Weights of a small transformer language model.
Training: a variant of Adam for these matrices, 129M tokens, 7287 steps.
Each number is 200 + 20 x the weight over its row's rms, rounded and kept within 0 to 999. Layers, rows and columns count from 0. The size before them is the row's rms in percent of the matrix's.

# layer 18 MLP up, 256x96, rms 0.16, rows 48-72, columns 0-95
096,204,221,215,248,185,200,209,192,183,213,188,223,194,183,240,216,187,187,209,207,229,205,212,203,161,232,204,223,171,258,199,204,204,181,224,228,193,206,177,185,186,203,184,205,210,203,184,177,187,198,220,191,183,203,232,186,197,201,177,174,222,200,163,188,228,181,262,186,204,219,193,189,185,168,193,209,176,202,184,198,199,204,190,218,204,203,227,192,187,221,252,200,229,202,205,187
086,181,180,170,189,200,198,220,217,201,194,178,223,159,195,199,194,240,183,212,198,207,240,193,165,232,202,225,192,202,198,234,221,246,227,224,173,211,212,223,194,201,194,195,181,195,204,192,182,187,234,205,186,243,213,204,224,191,200,182,253,233,200,171,228,203,188,209,215,227,188,213,179,200,222,200,164,190,192,196,205,162,209,175,198,215,196,182,200,187,193,223,211,199,181,166,190
106,176,215,212,215,181,171,235,202,200,162,237,212,185,201,176,193,207,215,194,202,201,184,194,196,192,206,197,177,202,203,192,159,211,218,188,213,233,198,202,215,159,205,210,207,192,203,217,183,169,204,184,178,151,222,194,188,187,208,178,187,210,266,185,214,205,209,194,192,168,240,221,190,194,191,212,232,174,210,195,206,170,169,189,192,223,196,218,193,204,202,221,155,193,167,224,186
097,202,211,191,216,207,184,174,214,192,179,200,214,218,168,197,169,240,201,181,200,175,184,203,186,186,201,181,208,205,197,239,215,177,149,189,199,195,219,219,163,196,222,206,171,168,163,209,202,170,209,209,194,162,209,176,182,191,215,184,158,214,166,209,182,216,211,179,162,210,201,204,177,205,200,190,184,219,196,209,219,194,171,217,187,219,212,196,199,191,181,213,194,224,213,254,166
102,183,170,184,231,233,193,172,217,212,183,203,219,202,214,188,222,204,156,217,165,168,180,181,197,184,169,175,182,229,209,200,201,199,179,192,197,196,187,218,181,201,220,182,187,207,195,196,231,167,183,195,211,178,170,232,206,199,233,198,193,184,182,209,183,208,181,202,211,170,207,200,197,186,180,155,209,217,177,211,203,174,241,206,191,173,194,198,204,253,221,227,199,199,183,202,243
095,182,198,197,229,220,225,169,181,209,195,204,220,186,213,236,184,208,216,187,175,175,180,190,200,250,198,230,163,172,212,224,222,225,209,218,220,193,190,209,210,193,167,201,195,182,193,169,190,245,222,239,183,182,218,175,191,199,180,177,177,189,225,235,222,208,203,220,228,208,207,213,207,202,200,214,205,188,204,218,196,157,230,174,218,165,218,217,213,200,191,180,194,220,195,180,205
105,205,219,211,187,181,205,181,210,230,165,203,194,246,185,221,214,200,226,193,227,239,218,206,213,213,191,183,183,152,183,176,211,160,186,193,192,202,218,159,196,210,205,236,198,158,227,217,192,180,174,216,238,193,225,158,198,224,214,177,196,182,219,222,197,200,208,185,187,213,206,202,211,208,223,232,193,183,214,201,239,180,187,190,212,208,208,215,201,175,225,209,176,186,202,219,196
097,220,208,204,187,174,235,219,204,173,200,199,228,175,205,195,235,232,200,205,211,206,211,224,179,195,250,190,191,237,243,226,212,178,188,207,212,206,196,199,189,226,211,191,211,189,192,205,197,213,198,216,198,231,222,203,173,183,219,168,196,191,189,199,156,205,178,190,197,225,224,184,214,167,199,194,151,216,209,210,227,192,201,207,225,210,202,208,247,173,155,188,179,191,196,208,171
099,214,203,205,197,192,208,194,184,197,143,190,209,172,203,188,197,187,219,182,242,222,187,208,222,209,247,179,199,159,201,202,193,173,183,201,200,238,186,204,190,244,189,202,204,179,217,180,222,211,183,227,219,217,230,212,226,193,176,246,211,201,202,224,186,204,203,198,186,175,229,177,187,200,196,203,189,233,205,185,208,220,166,223,207,220,161,187,208,177,236,223,195,200,212,191,181
105,190,170,190,191,200,185,241,208,195,188,175,189,173,195,200,173,203,180,212,190,199,172,189,181,230,223,213,221,202,222,232,228,236,237,195,196,205,188,181,176,212,242,199,205,188,202,232,211,210,205,214,179,217,206,205,215,179,201,233,185,238,205,215,228,186,195,209,179,214,231,205,163,198,246,178,184,155,182,194,215,202,211,167,173,187,207,224,197,203,188,171,206,202,206,232,220
103,189,239,244,225,180,206,203,199,202,239,211,198,208,173,195,198,206,216,201,167,202,181,166,176,218,232,180,180,216,226,211,173,226,182,198,230,188,243,237,196,159,184,219,199,216,200,201,204,218,210,165,169,233,200,240,205,204,186,202,216,181,186,239,197,188,193,165,225,170,205,179,190,202,190,207,237,215,188,217,203,213,198,200,201,197,169,195,208,224,208,201,192,214,194,224,201
099,228,195,192,179,173,219,175,199,200,178,207,206,171,231,172,155,222,183,194,198,226,186,224,213,221,180,185,219,214,191,211,209,199,232,201,189,193,215,209,222,191,220,185,180,176,188,161,166,207,209,171,178,228,199,172,218,165,236,213,198,204,208,215,233,213,192,182,199,197,203,219,214,187,225,191,225,196,208,210,164,190,185,220,186,230,179,198,201,189,181,158,191,227,243,177,190
103,218,183,235,196,174,216,211,207,210,204,201,198,237,240,195,213,225,209,184,196,204,202,190,202,195,206,202,204,191,230,182,205,227,247,208,203,196,176,191,201,180,218,219,198,243,184,203,191,162,202,187,187,194,222,222,211,190,189,189,218,213,206,172,211,225,176,212,208,265,190,145,226,187,197,192,209,181,185,180,211,182,213,211,171,237,195,213,169,168,202,188,206,179,196,193,237
094,182,203,162,229,205,204,205,208,220,216,236,196,147,212,213,198,214,187,200,226,197,205,182,195,206,215,207,224,194,197,227,211,228,206,177,231,186,188,206,194,194,198,236,233,223,204,207,207,198,196,188,155,229,220,214,181,237,194,206,182,221,138,202,200,211,239,163,205,217,179,214,184,215,181,226,181,200,182,189,182,215,232,178,209,216,193,192,168,226,201,173,193,188,195,211,200
112,234,239,206,169,199,181,204,195,223,183,212,200,194,207,201,199,198,189,198,192,215,183,237,209,201,190,187,188,218,241,225,236,187,255,159,176,223,197,196,172,231,197,178,149,180,188,202,206,193,189,191,203,206,254,235,211,227,158,195,199,193,184,194,171,233,215,197,163,193,192,176,202,216,210,184,197,208,214,222,201,183,198,184,189,176,206,200,199,215,198,199,178,212,191,195,191
094,216,187,214,201,192,234,222,201,201,192,216,228,203,209,190,204,183,204,177,190,230,176,182,203,179,221,234,203,207,212,229,170,182,205,225,233,213,204,216,201,164,219,183,231,201,179,164,199,188,218,215,215,212,189,182,220,217,160,197,180,185,187,181,197,231,190,186,231,157,210,183,204,155,170,189,217,176,169,221,199,182,187,199,190,211,220,225,247,204,188,209,212,160,203,190,211
105,195,190,201,175,187,234,194,194,192,226,207,198,209,197,186,220,206,214,188,215,224,186,176,206,182,176,188,208,244,195,209,184,218,193,203,221,187,177,169,181,214,208,168,169,191,170,198,195,189,209,180,172,150,190,204,222,188,213,256,222,193,191,169,218,218,214,214,175,182,220,220,195,246,150,209,207,199,192,177,211,225,184,224,194,199,189,205,173,224,171,209,211,166,182,184,198
095,201,189,200,196,210,182,220,209,208,212,177,179,199,172,195,209,212,170,182,201,210,215,192,217,203,169,186,216,207,194,214,190,225,234,240,217,177,207,191,188,189,247,184,230,184,171,193,206,192,163,224,228,212,189,225,249,198,210,208,208,225,182,170,206,195,178,193,213,219,188,174,223,176,190,232,185,173,190,167,189,212,239,152,183,216,240,198,182,201,203,175,207,202,199,199,180
099,220,172,199,223,224,181,215,209,201,152,172,208,181,184,169,200,206,180,189,161,193,183,200,208,199,199,230,198,188,170,199,189,215,207,210,185,185,167,208,206,216,171,198,197,193,204,210,233,214,225,235,195,200,185,238,217,215,154,209,197,210,183,169,185,227,187,206,218,204,208,200,175,226,192,190,195,212,214,214,182,176,211,228,196,219,243,159,217,187,177,249,219,201,189,189,182
117,191,192,198,214,163,201,199,190,183,178,163,210,202,207,219,161,245,172,201,203,198,178,187,224,211,203,195,217,184,204,146,183,228,169,201,197,213,235,166,226,198,230,206,178,177,176,198,188,204,186,206,224,213,184,234,212,179,187,175,233,201,213,191,218,197,200,198,186,184,215,229,209,169,222,197,195,194,160,199,188,207,223,215,225,205,168,186,181,184,247,203,209,195,206,185,223
107,217,227,199,195,202,200,211,225,205,180,184,183,213,253,210,203,212,234,210,206,227,209,209,177,176,199,184,206,206,169,188,173,190,180,225,172,237,188,203,213,192,205,183,186,205,223,211,213,169,243,220,159,213,205,190,219,203,188,209,210,168,213,206,187,162,219,209,240,220,189,225,186,175,242,209,201,190,226,191,221,184,181,209,187,186,173,220,193,225,181,193,218,173,226,229,185
108,199,183,206,177,225,171,181,188,182,213,212,220,185,200,184,163,176,193,179,204,178,193,230,214,201,195,223,193,197,183,183,210,189,174,219,187,211,151,199,188,169,189,211,171,231,220,198,171,230,183,209,168,196,197,239,221,190,218,170,193,162,188,200,192,215,206,211,190,172,203,171,201,210,178,206,199,203,211,228,192,196,193,213,195,185,246,176,190,204,168,261,220,226,200,187,207
099,222,202,182,226,189,241,187,206,190,202,179,187,210,212,222,178,218,221,214,175,191,164,171,168,208,158,201,166,179,185,229,223,211,211,176,220,198,191,189,216,207,202,176,216,172,239,200,207,175,207,164,196,206,177,206,202,218,230,197,235,195,185,192,237,176,193,188,176,203,206,186,206,218,217,239,195,209,201,198,194,143,213,199,178,214,190,181,192,208,190,162,187,189,226,191,191
096,193,188,167,185,222,197,213,192,206,200,194,222,227,235,223,200,208,198,194,180,189,184,213,167,214,191,198,212,215,188,244,191,200,184,204,205,185,207,201,206,228,225,208,179,128,204,190,194,232,195,194,183,188,255,226,214,210,182,184,196,164,183,213,205,200,203,172,204,194,188,212,251,220,181,205,183,216,171,187,204,190,172,207,211,153,229,171,180,206,222,199,203,195,194,215,190
097,187,224,224,213,203,207,236,193,172,204,193,201,222,208,191,195,209,223,201,175,155,199,203,191,204,195,190,195,204,184,184,195,219,225,231,205,184,230,220,181,195,190,213,210,199,184,201,217,211,169,196,175,177,210,214,249,163,222,199,199,229,188,255,239,166,192,216,187,170,193,209,232,177,226,191,198,225,217,174,208,217,231,211,195,208,172,186,176,176,217,179,202,172,190,231,211
# layer 18 MLP down (transposed), 256x96, rms 0.21, rows 48-71, columns 0-95
096,219,211,187,207,207,166,206,196,211,203,199,187,206,213,200,181,222,170,198,175,188,180,167,186,221,212,204,196,226,132,201,214,250,190,190,179,183,160,188,205,203,203,216,178,164,196,200,198,211,184,194,178,179,213,213,187,198,192,242,202,182,188,184,189,250,197,221,189,218,227,214,224,225,197,155,217,192,192,205,206,220,170,172,203,213,188,197,161,184,191,191,164,200,204,210,190
089,176,196,232,223,181,177,181,202,185,212,209,190,170,196,220,212,205,223,198,187,193,204,190,177,186,218,169,205,214,190,173,217,213,236,207,204,187,180,194,174,158,189,225,208,185,210,165,171,182,222,204,187,195,175,187,210,192,177,217,190,235,209,228,192,161,192,185,207,219,181,230,258,191,161,205,228,211,182,186,197,222,205,189,231,173,219,211,197,186,178,189,162,205,206,224,177
106,182,209,186,233,218,187,174,236,190,183,209,207,175,192,176,180,214,171,152,183,175,174,196,209,194,197,183,215,185,186,197,201,203,234,195,253,229,173,199,192,192,216,214,180,215,197,205,210,217,190,187,161,173,194,181,201,217,168,208,199,179,189,200,183,208,226,190,215,171,213,218,204,195,174,234,257,211,223,229,193,197,198,216,201,203,179,203,218,218,216,204,177,224,162,192,219
098,206,205,205,201,182,215,206,202,198,253,166,176,163,256,202,211,201,199,206,197,203,204,175,238,190,212,210,227,220,199,176,154,177,229,207,210,198,195,186,202,180,221,213,188,189,216,224,202,192,159,190,197,190,207,210,212,176,189,198,196,220,196,168,193,171,213,216,184,181,178,189,207,208,195,217,182,217,201,192,209,172,224,204,155,192,214,153,145,218,211,219,213,181,209,207,207
105,208,183,195,218,209,200,198,212,184,200,183,183,206,201,223,200,209,248,175,181,190,221,176,194,182,201,210,258,192,188,185,208,180,187,202,249,201,207,189,206,227,196,196,161,208,183,168,186,214,198,224,243,184,207,209,187,214,222,200,186,165,208,193,182,198,174,178,230,187,185,179,187,185,225,162,179,178,205,213,216,181,180,217,226,204,189,177,223,233,222,177,251,205,204,184,194
097,198,193,193,225,201,198,203,219,202,188,159,175,171,222,159,202,209,217,148,189,206,217,208,224,165,189,192,208,199,209,214,186,216,212,190,215,195,198,203,223,211,214,230,187,201,204,208,173,194,181,191,219,197,199,216,200,200,185,206,215,178,194,235,190,180,201,173,226,192,178,210,242,200,212,225,233,218,212,207,205,252,173,168,173,209,184,196,194,221,199,199,203,220,245,144,225
104,213,188,201,216,211,159,208,211,207,230,182,215,213,205,225,195,219,178,187,203,220,195,247,179,234,211,228,169,212,208,207,189,244,191,237,197,227,206,164,231,169,207,205,181,223,207,213,179,185,249,183,221,207,229,180,214,212,206,171,202,186,218,212,212,210,189,206,210,187,229,202,190,198,189,181,250,204,166,192,209,187,199,188,151,189,202,216,209,204,201,195,183,209,184,224,182
099,191,188,220,201,201,190,209,192,226,216,208,191,217,167,191,213,200,172,238,201,199,154,176,200,160,146,167,180,174,192,213,185,207,223,209,202,161,217,240,168,196,192,208,210,203,213,178,227,205,228,235,224,204,208,223,219,199,164,186,207,198,206,207,210,175,199,178,208,184,197,227,232,207,207,210,223,200,190,193,196,194,195,206,236,166,197,203,154,194,216,225,200,173,192,203,205
098,236,146,211,191,229,219,205,201,178,184,224,183,201,182,201,213,209,216,211,188,215,188,204,244,172,200,209,215,213,201,167,219,208,183,201,188,163,195,204,204,232,198,208,201,233,163,177,182,187,211,185,211,208,169,177,203,203,185,206,210,224,203,176,192,188,169,201,213,194,189,194,170,187,188,223,174,182,167,206,225,218,223,198,201,207,219,233,231,162,182,183,145,223,188,200,208
102,188,210,189,223,202,178,191,198,219,187,141,195,194,177,211,176,167,188,179,211,178,198,185,221,210,193,203,208,175,189,219,182,190,217,209,216,169,191,217,187,218,182,202,210,195,183,190,171,228,202,180,193,214,176,215,167,217,190,186,220,200,192,185,170,221,199,220,192,221,202,224,217,246,207,196,237,237,189,217,205,205,198,204,185,170,197,201,145,208,209,170,203,186,172,175,253
101,216,223,212,215,214,210,232,206,191,209,226,199,214,211,188,179,201,184,185,213,200,202,199,170,196,181,220,231,229,202,195,215,210,180,197,195,211,173,199,213,205,224,202,158,189,200,175,208,185,213,247,220,208,265,194,202,204,208,181,196,216,211,221,207,223,233,219,193,193,170,200,214,225,255,190,211,197,222,176,147,167,196,198,191,192,224,199,170,185,224,187,211,223,228,218,207
103,211,191,211,195,175,218,171,194,204,219,194,197,195,188,182,217,201,190,227,185,174,203,182,185,201,160,191,209,209,223,200,174,179,198,217,154,167,193,181,233,235,218,197,204,230,177,197,209,216,192,195,200,205,173,227,206,253,246,206,216,176,158,169,211,179,220,199,199,182,201,180,220,236,187,198,191,174,169,223,202,208,183,182,202,215,198,182,189,178,213,192,186,206,208,250,189
102,177,192,216,184,182,192,187,204,189,205,214,179,205,179,257,195,243,214,272,179,181,215,196,183,200,169,208,196,198,195,215,197,171,189,196,212,179,196,174,216,214,184,179,191,195,222,242,207,198,173,222,197,161,231,213,235,176,203,202,188,228,247,184,193,180,184,213,194,218,219,219,213,212,189,208,173,195,194,181,203,191,207,158,185,212,190,208,192,222,193,197,195,192,210,178,189
096,174,197,193,225,235,181,186,206,184,187,196,188,219,223,189,257,184,190,196,172,209,217,211,210,184,201,203,215,193,226,199,210,188,219,173,172,194,211,187,199,213,180,191,167,204,208,207,219,229,225,212,220,220,207,182,205,196,231,190,185,156,158,206,185,200,224,190,226,206,242,222,217,188,175,211,266,214,214,189,174,193,173,196,204,184,171,186,204,186,190,211,199,197,183,167,177
109,202,176,197,172,204,166,186,194,197,194,212,203,189,224,185,205,204,178,220,178,183,192,200,215,196,207,195,185,218,205,195,202,186,170,236,200,205,209,219,206,198,200,172,196,216,195,234,187,191,203,185,174,191,241,195,219,231,153,193,241,156,217,200,176,223,196,169,202,219,168,213,174,187,249,172,190,219,143,207,181,213,237,209,196,185,191,218,188,235,202,187,183,204,188,199,184
095,203,231,199,242,199,196,205,184,203,194,194,162,167,230,202,227,200,215,244,219,201,206,197,182,167,187,187,168,193,180,211,218,210,172,199,173,201,189,216,206,221,205,167,193,222,180,210,187,229,215,220,189,180,214,201,219,203,193,208,263,213,197,201,198,240,216,211,206,198,209,214,187,221,217,169,200,185,211,137,197,186,173,195,205,236,171,204,197,201,224,191,188,225,198,212,199
107,192,216,204,218,190,179,233,243,197,209,206,190,210,191,195,189,182,201,185,216,203,194,189,219,229,232,204,185,180,201,212,160,201,213,200,231,215,201,189,209,240,193,193,199,205,228,179,195,187,226,185,167,208,208,178,201,201,193,184,210,167,200,186,188,226,220,218,154,206,200,259,182,187,212,189,234,239,241,186,203,196,164,195,214,195,152,211,224,192,197,221,206,175,172,192,199
096,209,250,205,215,214,194,187,194,206,151,196,205,203,180,204,182,223,199,228,207,213,228,225,206,180,221,207,167,200,239,211,200,215,209,207,252,182,189,207,163,191,187,207,178,206,193,187,162,176,190,167,182,182,196,187,174,201,196,174,195,177,221,203,204,220,195,208,214,189,229,227,225,204,194,177,223,210,211,214,159,227,160,184,188,179,228,181,193,200,213,230,221,223,201,195,206
101,228,199,211,188,213,226,217,208,184,167,199,222,211,214,202,204,180,205,240,198,157,175,196,242,186,220,196,181,225,216,215,179,205,215,254,163,148,188,169,225,201,209,209,212,201,182,192,178,215,204,183,196,224,212,180,191,188,167,205,180,239,168,191,234,192,176,202,187,195,221,203,183,221,207,176,205,184,214,187,174,179,186,199,205,202,211,209,224,216,189,188,233,201,193,176,190
112,222,201,185,207,186,224,207,202,196,206,233,195,223,214,202,176,208,230,235,208,204,220,173,181,134,184,202,202,203,191,210,220,191,214,158,219,202,202,173,201,211,215,193,213,215,230,231,226,210,207,229,195,217,197,222,205,195,217,207,202,213,205,184,201,213,182,210,214,162,229,198,180,217,201,177,151,221,235,231,208,211,179,207,198,178,242,232,211,176,189,207,216,214,216,195,235
110,190,204,195,175,194,228,211,197,221,186,221,233,169,194,199,198,195,198,212,195,205,176,223,211,219,240,242,174,219,203,249,174,186,218,187,176,208,178,238,231,207,195,198,231,199,219,215,177,164,190,216,217,215,203,172,195,184,213,199,187,192,203,218,185,219,195,188,251,201,169,200,201,189,212,214,184,218,190,180,198,235,212,184,188,187,188,250,216,204,192,224,183,165,196,228,193
109,182,189,208,238,180,176,208,229,194,202,193,184,196,181,166,169,234,175,186,211,174,200,213,196,194,174,168,213,203,214,205,191,220,201,206,175,219,165,225,192,219,211,183,230,220,219,216,213,181,185,217,211,180,174,203,199,170,218,151,185,208,205,232,207,184,247,240,223,159,226,228,182,185,198,217,228,219,215,193,192,178,221,192,191,181,205,191,211,179,229,189,188,194,194,201,192
096,208,203,198,185,193,223,208,169,229,202,156,187,190,184,209,174,184,213,162,185,224,172,200,229,205,198,223,201,204,232,205,187,206,159,207,224,178,194,173,213,202,204,220,259,219,200,202,171,217,216,205,208,196,218,203,190,210,188,233,195,197,208,230,199,208,177,204,231,241,192,172,170,198,203,220,177,189,200,193,202,227,184,195,201,192,240,192,227,161,188,214,176,185,164,187,177
098,170,189,232,214,220,209,205,216,207,232,205,186,202,222,158,219,186,194,169,204,175,190,210,185,172,202,185,209,200,207,192,217,204,154,217,225,242,194,177,198,234,172,215,208,188,176,191,230,204,190,192,166,217,217,225,186,197,199,182,231,192,217,181,163,185,222,173,195,178,173,208,222,194,200,238,175,216,230,196,191,206,184,194,199,190,179,238,216,205,194,184,215,229,174,180,174
# layer 18 MLP gate, 256x96, rms 0.163, rows 49-72, columns 0-95
094,193,205,197,174,224,187,205,211,215,193,219,212,221,191,213,210,230,195,194,191,202,182,173,186,200,171,215,170,196,200,195,183,181,200,169,206,186,193,202,246,195,157,206,222,197,204,195,223,209,193,195,192,210,170,223,200,189,156,216,174,224,177,197,216,153,207,201,248,220,197,229,215,176,214,215,218,207,180,203,145,217,210,164,187,174,178,203,207,204,188,208,194,204,171,252,198
101,218,207,192,137,230,193,157,240,190,247,196,192,255,206,196,213,198,181,181,228,196,195,197,218,192,183,223,218,220,224,203,202,213,197,218,215,205,171,217,213,209,199,193,183,213,197,216,194,183,205,218,216,180,202,166,214,218,195,218,194,197,173,176,198,209,240,214,208,201,214,202,183,233,195,228,183,186,194,187,165,206,188,194,171,203,165,185,200,191,234,231,208,206,230,196,213
101,225,166,159,224,213,196,193,212,165,194,205,211,202,196,178,210,236,155,177,184,174,172,180,222,189,187,213,195,196,202,211,183,219,216,213,194,217,198,217,211,195,236,171,192,183,166,224,228,195,226,216,212,225,210,225,221,184,192,176,181,216,200,186,190,171,227,178,219,218,196,174,216,187,198,199,205,173,165,223,203,229,171,157,192,211,208,194,209,177,181,223,189,192,209,208,237
101,223,216,191,145,170,202,193,196,220,241,140,184,230,196,231,227,214,203,210,192,216,215,181,220,216,207,200,180,204,234,176,184,219,189,191,186,196,213,193,179,229,210,198,191,206,184,203,188,165,238,215,196,215,207,194,193,186,222,196,190,188,206,194,204,175,224,173,213,179,206,219,226,196,224,202,215,197,247,189,216,215,189,200,204,212,172,192,201,175,226,170,242,199,219,210,227
099,207,235,205,171,233,203,202,216,217,204,178,198,210,186,216,237,234,203,195,186,222,204,195,183,183,193,199,213,200,223,159,167,198,190,149,180,218,204,196,186,197,204,175,234,200,193,210,215,188,220,175,206,197,144,217,206,171,188,246,202,193,237,165,224,181,186,200,223,209,203,183,200,228,216,203,200,192,159,174,184,234,216,209,181,185,204,201,191,200,177,199,192,187,194,236,195
100,195,189,197,201,206,212,174,220,207,204,204,193,225,172,245,200,246,219,209,198,180,193,203,205,225,210,219,226,244,200,188,214,201,213,162,180,210,219,194,218,212,185,197,185,205,205,247,222,207,217,184,209,201,204,201,178,237,181,164,195,178,225,181,239,186,176,184,171,205,223,199,190,210,230,223,221,164,199,200,196,203,201,229,181,209,186,210,190,206,220,196,214,258,194,225,173
104,275,177,190,204,196,201,228,239,243,199,219,221,218,191,193,182,226,182,190,214,179,184,186,216,221,230,223,230,241,212,206,209,202,192,192,195,196,203,208,227,189,217,192,212,204,190,218,175,223,189,222,189,182,182,150,201,201,208,188,205,216,206,196,185,210,192,205,202,221,171,192,179,169,178,175,215,203,221,193,181,225,211,185,219,212,202,196,219,182,207,185,141,191,200,217,202
099,201,194,209,198,164,174,206,215,198,237,201,230,164,203,186,201,214,189,191,205,217,211,178,173,222,198,230,215,196,226,200,209,187,193,216,214,193,207,181,219,223,197,179,224,205,223,220,142,198,211,167,237,197,164,208,183,197,223,205,206,230,232,183,203,224,212,192,213,182,215,211,216,221,201,220,205,203,202,166,188,194,240,174,217,199,211,204,227,188,197,172,207,226,143,173,220
103,191,217,206,171,234,236,149,210,184,236,197,196,167,205,205,202,224,209,216,192,211,211,226,205,183,186,206,185,188,187,167,219,152,190,169,228,201,186,199,202,235,177,211,185,210,222,206,176,192,207,196,222,221,218,187,221,203,193,210,202,169,192,242,228,222,172,167,186,197,197,217,207,222,188,187,207,151,201,183,177,203,204,201,209,196,181,159,232,187,201,181,195,198,195,190,172
100,208,193,201,200,225,196,191,202,192,194,203,201,212,178,185,207,202,169,192,205,202,225,221,205,170,225,246,196,194,234,208,212,194,213,201,236,184,231,191,174,181,218,188,181,188,192,170,206,219,190,168,229,204,204,199,208,206,162,176,204,226,202,219,179,155,193,169,189,195,206,204,213,160,200,201,229,203,196,222,184,164,186,266,153,226,198,179,198,217,182,226,220,196,192,193,213
102,221,181,244,228,193,217,174,209,196,191,199,197,188,193,182,189,189,233,187,169,213,176,173,226,208,212,219,234,193,175,194,245,191,198,192,218,207,204,250,171,210,202,184,227,205,174,170,219,204,195,182,241,208,178,229,192,220,194,176,191,182,201,210,182,186,205,195,223,225,207,195,181,199,223,253,223,190,200,210,169,223,234,206,175,213,206,201,188,182,225,216,220,199,205,188,186
099,205,208,206,208,213,216,210,182,189,199,180,232,210,168,204,178,239,236,185,187,224,192,167,221,212,177,245,225,210,217,155,194,178,203,177,219,212,185,228,212,189,205,209,226,231,180,219,191,175,205,183,234,201,244,192,188,201,184,220,216,212,205,184,186,228,190,246,191,201,201,188,198,169,189,190,199,219,211,173,194,195,200,213,143,220,232,201,194,222,215,198,212,226,201,196,204
091,218,210,204,167,203,196,197,237,226,182,242,209,208,184,175,181,208,242,192,197,183,212,205,206,215,190,211,152,196,213,227,190,206,189,221,242,202,205,196,185,211,206,195,192,176,213,186,182,181,179,198,213,217,184,242,201,188,144,193,225,191,219,163,189,204,179,245,181,159,179,210,182,209,185,207,192,171,211,185,209,207,246,185,211,200,199,186,220,201,207,216,220,229,211,201,204
118,204,191,193,183,197,197,183,239,159,220,143,201,163,187,196,189,225,201,151,196,225,207,188,219,189,197,213,204,195,202,184,151,208,197,195,184,203,186,205,218,205,179,186,242,227,164,206,193,185,217,182,192,218,186,182,204,185,204,193,201,186,224,188,202,190,204,200,234,178,205,218,205,160,200,180,203,204,192,193,197,197,219,246,175,234,189,171,220,213,226,228,208,239,213,183,190
094,203,187,184,176,163,206,226,190,204,202,201,188,194,238,217,180,151,202,171,182,195,194,177,229,182,174,198,220,191,222,194,213,182,213,226,232,215,180,225,196,214,184,198,197,208,218,236,202,182,196,180,169,203,183,191,191,171,229,198,171,186,178,219,215,243,212,189,214,211,203,217,208,225,224,201,234,237,176,179,187,211,228,175,201,218,179,173,226,193,203,211,215,155,187,195,195
098,234,187,184,189,224,202,174,220,195,189,184,181,207,185,193,232,189,178,187,226,200,222,238,203,189,211,213,218,236,204,196,201,202,195,205,210,222,213,177,232,190,221,155,215,232,191,200,193,192,199,176,149,217,213,197,214,226,202,193,164,215,205,216,227,226,182,203,198,211,174,205,206,193,190,189,226,210,203,183,194,186,208,187,196,251,217,188,211,196,223,229,269,225,216,203,209
101,213,204,207,182,214,183,176,241,225,194,199,205,169,195,194,185,181,201,176,219,214,234,205,154,214,203,197,187,217,188,155,192,191,191,160,245,210,185,186,203,198,180,198,233,174,198,199,165,216,182,194,221,218,167,202,206,169,187,207,192,160,187,176,225,176,194,211,148,195,233,222,199,187,203,200,210,176,171,174,205,226,183,200,197,219,195,227,205,198,197,172,208,198,186,212,220
098,219,166,200,188,169,206,188,228,175,217,209,195,201,180,191,228,187,166,215,160,177,226,216,225,217,233,212,195,194,218,208,192,196,205,192,209,176,218,204,232,221,241,203,183,168,210,199,180,211,219,222,211,223,210,174,210,230,190,216,175,238,198,195,219,189,198,236,178,192,225,201,225,226,214,213,217,185,220,207,191,208,204,210,198,230,192,229,217,192,188,172,226,222,195,257,194
108,224,191,213,191,202,207,211,223,205,190,156,219,223,188,199,192,215,192,146,191,180,163,223,225,209,193,181,194,187,192,167,178,213,185,234,209,206,185,197,208,196,208,207,196,185,198,195,194,176,206,179,230,204,180,217,248,228,205,207,209,187,168,199,230,173,224,186,180,192,205,233,256,223,207,216,183,203,192,166,205,204,229,215,198,183,196,219,213,203,214,223,241,203,193,224,232
104,191,217,194,199,216,220,205,217,185,222,196,227,149,205,160,200,190,177,179,212,188,221,209,234,221,203,198,196,229,207,176,197,219,198,173,193,222,202,190,226,198,202,210,207,209,197,190,181,174,198,203,251,225,215,201,184,198,210,190,224,249,188,197,253,213,224,202,219,205,199,228,209,192,182,210,200,190,188,178,189,218,223,199,216,201,200,198,242,223,163,248,221,173,184,193,226
109,195,199,174,177,196,187,205,228,190,207,199,207,217,203,182,206,214,189,195,205,170,199,183,202,198,178,210,264,211,215,191,159,192,183,186,167,231,181,238,145,195,202,202,199,200,193,165,190,178,179,200,204,208,228,192,218,196,175,214,221,207,208,193,235,220,211,174,227,230,193,196,210,218,191,237,222,225,205,193,216,201,201,236,202,238,183,173,219,185,208,203,179,236,185,177,207
098,202,197,186,185,198,194,198,222,197,219,233,197,212,215,186,224,192,206,176,222,240,209,218,217,201,203,222,204,232,175,171,177,189,220,158,208,188,232,201,218,201,173,208,181,215,190,216,201,209,209,166,193,195,193,188,202,263,169,194,200,199,213,179,198,217,189,163,196,214,222,163,204,233,182,169,203,173,213,207,225,220,179,237,193,214,211,202,175,198,231,201,226,233,199,204,236
098,221,139,203,191,213,216,187,234,213,225,203,233,215,196,197,187,207,171,174,207,216,209,200,210,207,175,209,179,167,207,193,181,230,212,217,198,218,192,241,177,175,195,211,195,240,207,179,192,164,198,178,225,200,220,193,239,203,195,243,199,205,249,211,190,195,202,214,214,163,188,212,190,184,208,200,205,187,195,204,169,213,200,220,226,186,169,162,209,190,178,188,219,218,216,186,192
109,196,214,212,223,210,207,155,210,201,246,203,204,213,192,192,202,216,175,194,211,182,216,184,199,216,153,225,225,211,233,200,176,166,204,163,246,202,221,220,206,232,196,188,201,198,218,221,171,225,207,182,210,211,199,183,200,240,201,171,143,185,210,177,208,216,204,188,224,194,200,196,179,186,200,195,187,200,208,185,217,226,171,210,182,214,180,173,191,165,183,176,214,197,206,213,175